{"num_hidden_layers": 10, "num_key_value_heads": 1, "init": "normal", "batch_tokens": 16384, "max_seq_len": 128, "doc_mask": true}
Each number is 500 + 25 x the weight over its row's rms, rounded and kept within 0 to 999. Layers, rows and columns count from 0. Numbers have three digits each. The size before them is the row's rms in percent of the matrix's.

# layer 5 attention query, 224x224, rms 0.0483, rows 14-27,45-59,77-91,109-122,141-154,173-186,205-218, columns 168-223
092:521592472472506470492485509495475511487540464485498494454506479530481474482443500521524536474499498495500501520551479484489542497530468499497483519436500486524498510490
088:439498502481438520514494482500493511485499497514476481518504568528474495511509480502563483505495472477483490511553500508553498527518477463505518517504511527478537521499
098:488492531502497504491487481479460437532460532512526530520500564472501491526523487515527480507477495504486487498500541510543491540520505452488510479497491516502497494529
089:506493499521479517466480577490493494499507473505484474482477531521490474503483466469471493504477510500540479523481530480477514534506527534508498480497543518487517483456
098:534539513534511516552506488525496470518501478491497521485503492521510489482467511508481480501485523514480488491471478478460526479484512485510466546487515497488467503484
094:482548497535487450521492485471505512525547519479512492469447490504482495544498493499521522458508478479469561453503475502514495501531507473522502525521483512532450493558
095:490449532507504492529487552492496453473522537488506457478481502493510511560517463495552526508491498495481505508500531484536503471484514519505535482530457450467475432502
080:518440482476474513458490488531509479469499526510521572520474487531528490526483474475503513473493530539495513490505532484518499533492501529501480488465497511482513495497
104:525545500481497514516522485518527474560484524465515527517503542484495474518498471484485506507490516498515490484522540529494538484485493410508498454531502476492488489510
106:447492493509482515526522474522523456500492483470509529503449499506490503488503466489527516491503536513494503487503509499527510542492497493476476502507514466522525494513
092:514462488524540506477510501505486496481495479516521480498492509504515516495543486519504500502511510479526490511504498518534514520464495462501480454513478496462455443478
097:534507513512520496503482518516519483475503512500493477525493494513499551477525524528495502532464501504501485498467493510547523482478467518512499477496496530462516479522
089:492451506489448487493514510505489476477475481457444495493502484506502486519442480495483490493506484501482534505517501463538480539526565556501540488506516492528516528468
104:492500513522456487515521496495512497531532499506509524535511476503477478497517514457507507514500486503484536482478485509457470515508536508492488502529483466502470514451
093:494482510502473533488514520528496484537484494515501480465535524448506485484502497517501491485499493522516492512504532481481528459541480475526485482537516532547493473475
089:492478559488467540497518550549486515524470499443518514544492538501525498536477485519503495456484518497480471502510495487500500514486494525499452449454544529484523471480
098:547429536471530485494507488519474544558475510491492508464500468510484519442513578494488497473531478489534486499501518506519544474479519480514481478539531510482511547489
110:496463510501464527496542530500524485518505498539498488492490549517475488470509469488461491541517483508503484519533503541530481441474578469488499518473487484516452522519
099:477521527518504466494481522511496509542516472492492527512512497497482491505494542507471492461492458514503475533513523473470546474503465541451468464516507497531538497506
100:496498511462551527472513468500482492513496485498490541487500470486486548537536521478480478571498506494519514474516524489468475479529500497508526524563460504523512486485
107:472476514493476558467522486495533518489486481513517494478464525503507507519505547516513468498517531524475508482489459503511489499511521492500530529474469527490475578508
103:498490498505532471520523565441501562486465466496526505461512514478481504510455469469514500513480531512522510474476500533470501533526512486477487512517474452523507480471
102:548554483496532463515512501507524482512530482448503482464523470502460475504499526496439479526464485494493503512504517504531510503545510509513470519496469482508501489522
095:509505504496502481500484478500466492510477522506505458489539506472518489436483507494493531495502504472505507498548507487520519463487499481538541504499501468494520553523
104:498483489497531463503475505499493500503507503505515529466529526544505507512469484531519495467548520474550546532567450511528472453482525454532506509513504495520479494497
099:459494484480474479520512539505517501542493509505476511529486523495513516506463466506513499486544518466495518488505447498474519481508524516470531495530520484525499473531
102:486447507491476484498502509456450524504508517509482477478506449483505477453489491482500503496512464553444500518453499485516511468500490543502491511507501490511519473515
104:516504494474512540510467517497497466462534488466492500513504525504540519520470458506513523486498459535488524494488510498509465566477496492517512480503506508463508492480
111:417528496484495519487515470501523477497497500496485518505493500508542488487498527521490502451484486553446519513523482471524446511465551502470521527464500511511489560517
104:554527485481514508498499486518542523481478547504523494480509489516466515541475496525534464481512502500512530478492508497536522459504536504500494500532496431463472471494
098:512443492500523507515513500470480485521483510506511497499439497527511491510523490508460461505479563502497498453495463479494485495473479465523473451484481502484533528494
092:514512468533473483493513540489539534573508562529508487509484505494476520437508487461485509496479492458505475497500515501517498475518529493492459512536475510498463529493
092:519523488453473493519506498513503544526498465496483487521486514495489491485463518536512469477464498540529467529520502492490513512490537468504513516525492510511519493485
104:516508479512511471503456479501552507483479477492533501520540513462502496490473553506537475535484502505505536488500458470503521508485491528488511475497523520461530525489
097:510454536513521504478549467514527518435484464504479508534478506492475506518541475472460465527507489503512470468498497522515513500473457489476532548463530482480524511515
091:434487516523472523487508478486506473505491493475509533529540520482541487502488536534517505461531513538474500522472534504512514525493539510487485516448464550511475523494
103:488475487566504476496466500488494510510533458449497499470556435540522473483486515479530491512507503490493505503546488496498496516493487491498446494507483508520479509486
089:528487448512499459536457513494521478514516507485494461468519486474510468508462520470492506493534483509503549519525495506528523536501534480483481516484486495542546460506
100:488458526483503494490469499504481473518511468460541472475505515486522503503511536548476529542494499460508516506480481496471513445493464516560523536527453468493461517496
090:476509484481545436507474525490499469494510487510490495493483530547500520502467483484476471451493500486477553532499508491479481496488485501488495563496524503562500475497
088:484497511489507504548456500495486503477534503487512516470524476487512515492495489494550497508514446492515496486556501493473484461507508524471529519485529466550518439490
085:534487503498476477522504502499494515514492470472512507511495499435510495473503526503461499537464499503528499499441471466485475510508537496520490509504505508467496504492
103:490520459466479481522475489517520439437513517565438501534560485517483487547501448485503537480513469573514470525498496510538458540548502486513493478510514499494529477470
095:467488508505510511513503494491490477496505511484467507473513471511516509492478539551511460482504523534475471514517498487509516502536459491549502522452463512478463549514
094:518517447540520520483524530505503488464532492514561509493502536501511454514541504547530464500508518509537515496513500512511503463484494441522505531456548513523469471480
099:471468569504513489490502522510461466509543501454490477484528519449468489532478461527490513502504484490477481531452496477500504541465505533494500539467523496491490526558
101:491493482528496454478487486468438506580524512508521511501481439480491520510534497537444516512505481490481529482508490502524531506500489531504507487561496543475500494547
111:525550499467450482529526507512513524521518455504487535549513528577495488469481470504501498475522496510524538491480538473527470505488497540517512485480498526480519485494
093:505496493517517480520481507485496484557518570496518476500519504547472481477537552512513495536523523516518491506493519496495517511482466482478523523517495519519496477510
092:464495477459480548520500470573478520473512480510508526476498495469505484480505494469486475462492479450478500525516466489480473505462550456541539515489529501513526532542
091:480530513507469543512503482469518445477508514511464521533476533487455507479485516482475518499511444521465498517467508520509485519484533510472507493482506518482489520502
096:503514516478474476474535517459485514532499498499506553501472459514481488503517471480463477491482471548484495510484520505512470476493512508520488489509481477497522515506
100:500507456493469515506492479508475492508469495534448510476488489499484494501538530506528504492464506483524484523541497515479506492519535448482522515463452504497541506507
093:496478539476477524516517512497491480517534497508517473489507519474507485500510507550486534518502478504502545508486510524487518533467504442511492512502522468501484509513
095:464503470441499477483516494503475486521493517468478473474509466542515512528455503482504529476523471487466506500496484508536495472463547525500540573567509498501503482515
094:512466537541514466509489483487533470506504476506515504498510484536544463526520504486489504521475497480506507477512514500446527475506511504507482514540490454499495429479
108:506474523480499504517502522490515497542450541508516491461503481455500487466510570485504515485524509506535502539460479505518547491477501506478505533516471499493520505517
090:524552494551557506493507464512467494470483492482504509521507469518498516509458497468522475477519508518514504526485529492503507493549522511556524480496542510477510508504
110:465475530503512520513473506525473481543517465580484495515497509520455538512496505529498475484499534538481474515456526497538544448511521508482528489512492517523508492565
092:472487509477524472493492514453474550538493473491514479498526573479513559489470504505477504500515516462481514527491505482484482484480488531486476506464532531529470540489
110:520498477532506463486467505510507520541495543501529512475534494507499528492528517491497497518509480478519474471486526503542479528525475484524492505497491492480448495542
092:520512488482526529487491524530521540525490473511516492519448496528495515556498502529465509461448516479515541505474505494474524509454517461465504486524535534479449536471
100:495497497483485539502525489501535492463510525519470525484519509509498502434461502520517489488498497490496508511500545493500547519539513542489491504467437473535496499478
093:553475493471493488548505493499511484536492520493499502535506533503490453506484458505474516503537491519481489518501536531480472507453467541506531519502495486521477482468
110:465518464480491482513513488459517448536496508499519499546494504505442497461502479484471540496545479541486525466520472511498497501469522469485498505514523492488489447473
097:508492497522452532464524490497503524489513503461470486462490458505526510487468520532492495513477554502501477511512521515502510491522537492454509495527525472509498508526
089:515465517524529473470491482529524520448519492489474549479537484483521520506498521497490515542508506499500485493551507528536521479495517485493496455492457413492535510459
090:497485495485514498544449478556544465481492497497500515482494465511509503504527531505519538522525470478500483502520509500504477515524484495497480492483486477427513476574
093:501532514488521469513452488533526514499509521511508513456507523503504494485525490477460513510520492504501496472512509515509473516469498487474474451527508480461530500511
092:520469524511502494443475488508508535458510496517487514437459470479475528503490549534546443514513507485510479491504539491530495534532518520506482455529503504481517482485
106:515473484483485493543517499533577487482523515464511509512498499501495475475496466523517474503556503481506501509535501525500458500538518494478487473510474491528473483516
090:471508513497491447463506541486497522506478503532516483546511490498471480516480513510468483519496466552500509485464474484477470424452501510521535520496524509499518487450
102:539511494511518510487527477521510501446513528495478508496474479497483502532554492513528494504517509547504477535471524518531518501522493503529501493494529494539479483542
091:489478528483492529508505544484464513446482483497480491466487491519491441536495498490519426522507522514467482553496493524463525475459482512443500477473548496516472505456
096:498495484515471495461494503479453521546525510532484489491553459446508490521523487502482545505531465483530513489569499534520477475478480485504504500528525481459462530489
097:503495557535499522514510488456482514504495494492507471497440496524481504510550463521495500476500501531550512520495479508536504529507546506544523469527533569489529485500
088:479513492527513484496494510510500501486510506488482469518531522507490521510459552485566480508496491513505510529546526475472512485503474477502488498471468509520484488509
105:468509508521520532481475487511509532510535527543510538526513543460510523495485497479459439498466514492517474497493488491509503502473516499557504545478483474467515510536
101:487504509469499536474457483531545478498496502510489548569482523510506520512521502494472506478509503544500460496454475497508504535464496507500480517487493510528480537514
108:482548451475508478538502520506493522523474483491537515451504515466544517514501536530498532506462524523514488498507485511507476463490493486512483501480507502489513543484
107:493493476498560464501483516560494505523485454506486478471520494463503530536499526513502488454455526480513543489553498479519493470545495478495522535446499499516513503523
113:547519503519531490485465548542513456506515514516516494477533524514502469470506516520486504548560471461488500456521490519488501488465477482504508543509474442519479458504
104:496511522485511476496465533455480477537501556475462509481584499509494552534514497464447487451545505496507484486504492521512473422489530496509515526521515469507493492536
100:505517539540533460515515474495494523513478507510482523493481503464525443448474541501528506501526510489545502474512537512510479495507492523471518499527555453503486477509
107:494474498489487465478489521489500512503503455455509476472539529515529490451512545524520509494521521499497497473484467484458486498459463513489509540515482479505455532486
106:484509457499511468468477487546525506491499489514482540493510523489498515537481457516516481457486482565518502544466504478563463509556497510488501498511512524492475541497
096:488485523475539487506519497492524471447518480527477487544473497463460515541475450519535476507502495505516513519485480484541463512536533520486529470531487479508490524483
103:484498493466488562523483519491544482494503470502502494485500514486505524537489510490541478493523505497458507548506436465506470491479442532468512494484531521500519516513
091:487461526508459472505475524520487501500492535509490451494496477492432495484552508502481486514518467413485509492454495476528505517496474482473558498463460483530476508548
093:487506546506483461500500493491496512512505481478495459476471481472528468485502536507451520516483527508522532505513526476488516539508522521485522476504506493500522516471
083:515531488520485494495464511515511509498489507524514478459514492535540513495481471496515505470464467516534516540496473506467487525507490519536520448489538480517516483470
087:515488450512511470468501479503498509511495487541499523525477491488492474495543485505496512537526569508477541510507495527502554433445495473503485525545546505533505509499
088:514496496502460483490489525498521463502517498520531530556541491480505504547504504469494497472496510517504496517540504505523435440542498526449500518457504482501539502490
093:509486476534496514483470527489508501523500519468493531467536471536511488470503541524510505511501499541499478505581534548504512513527495520519498447465474457490463535525
085:501488508546528511494495475528485532482506513473457539477504502509489536484518495499454520457460497460497505499466569499510468496493502486505534490525500479540463506472
085:499463513517499500543487513477474455481514516501484511447523498489534517468505490479500511528547513440486482492535497500490536495544491478497549456508503500513505501536
093:500485527499504496477477503501466481507511511516502518480500534510477446490504533455482463516523511485514521493482530463531514497516487500548489483498527483539470498494
098:498517498467518522480540521504517521511527472547492493503476503522503482498525489519513520487486512521554475509509509459489558558483473487480501504492519512491489468499
088:443467497478500505507502478493449489505495526466516563473482513484512497474499478522533539526527541464487500521520469494486526523503475472533490481490513514543466489514
098:488526500494483521475514505533543482490514489485520496543498495511470525517485537540513510511469462551470513498494513498522451464546523528461474522502506532490494480505
# layer 5 attention key, 32x224, rms 0.0484, rows 13-26, columns 168-223
109:499506497498476483485535468459470494456488522522451486486501512526474523493482471501540497494540469516536506511487452504484470520545464531506456499458501530482461485492
099:506523472504509521509511510479515525498460527457499544488479498521546519484476522493539510509580492503524525506492562511463526498514468485507471499462519500464500472517
092:467453467539505477502477479478546516512489444499520521500475514486475467526510558499534522507471529505494519474478468503529538505439509500500489474508512518483492523485
102:482497513469513508495499488527514518463531461494425508502493445520519497480499508463528489477544478527490510514519482482423499497534509472477542557457478492528507507521
094:516526506490505499457469506504481522485495490472531477511500482500550526474452490536560491485514503493508476484492454496494514543533507469497483521501502478504501513478
094:494450536517502507500488479468511507502529521520513491478495533493456499490546519508513459516498501476519478496478536512519496422477470546521462470504463502517489481470
098:506531512528522504530527541523476492527485517536470531485507506519451495513540498504482521520479501489483461475473508507466549501468545470498492536474532536511471504540
103:489509512524516479523480480501473504534472468474517472482509530533495483478538525501482513493497495481530508519527502447485509500446480471508454504471535504490504479509
095:539526531491510498485467532496532510508519496480549481531514481492506517485544494538481511517503466542495491488474523510446493496494464504492433515533482503456499466497
102:455525457527517512501506484429502521465472478489465517525493489511505515465545517468484514507475546532482484521500496521477480469467550513499511501503506504523506555491
100:466513517498449481499526490490521467534493475533476496514516519502483492505542524497512522461494485482499503544511463488514537499509480514494469462470494493488498528502
098:489489504528493525541499464499483450488451535524510503464517559521439507448469537504514501489494521459519473556520484514548452517513511441487521504487480474485482537475
105:536478477535488471494485488464525540529526477539503504464479471475466467460496535488468540509455551466521520472534510507474496462481506487480501486508509525502523531454
099:532472478491505536471484527501519475459513521483511509506481515529527484490470458508496498485518456525470480537511528493514514491510485535460508463511495475539488489512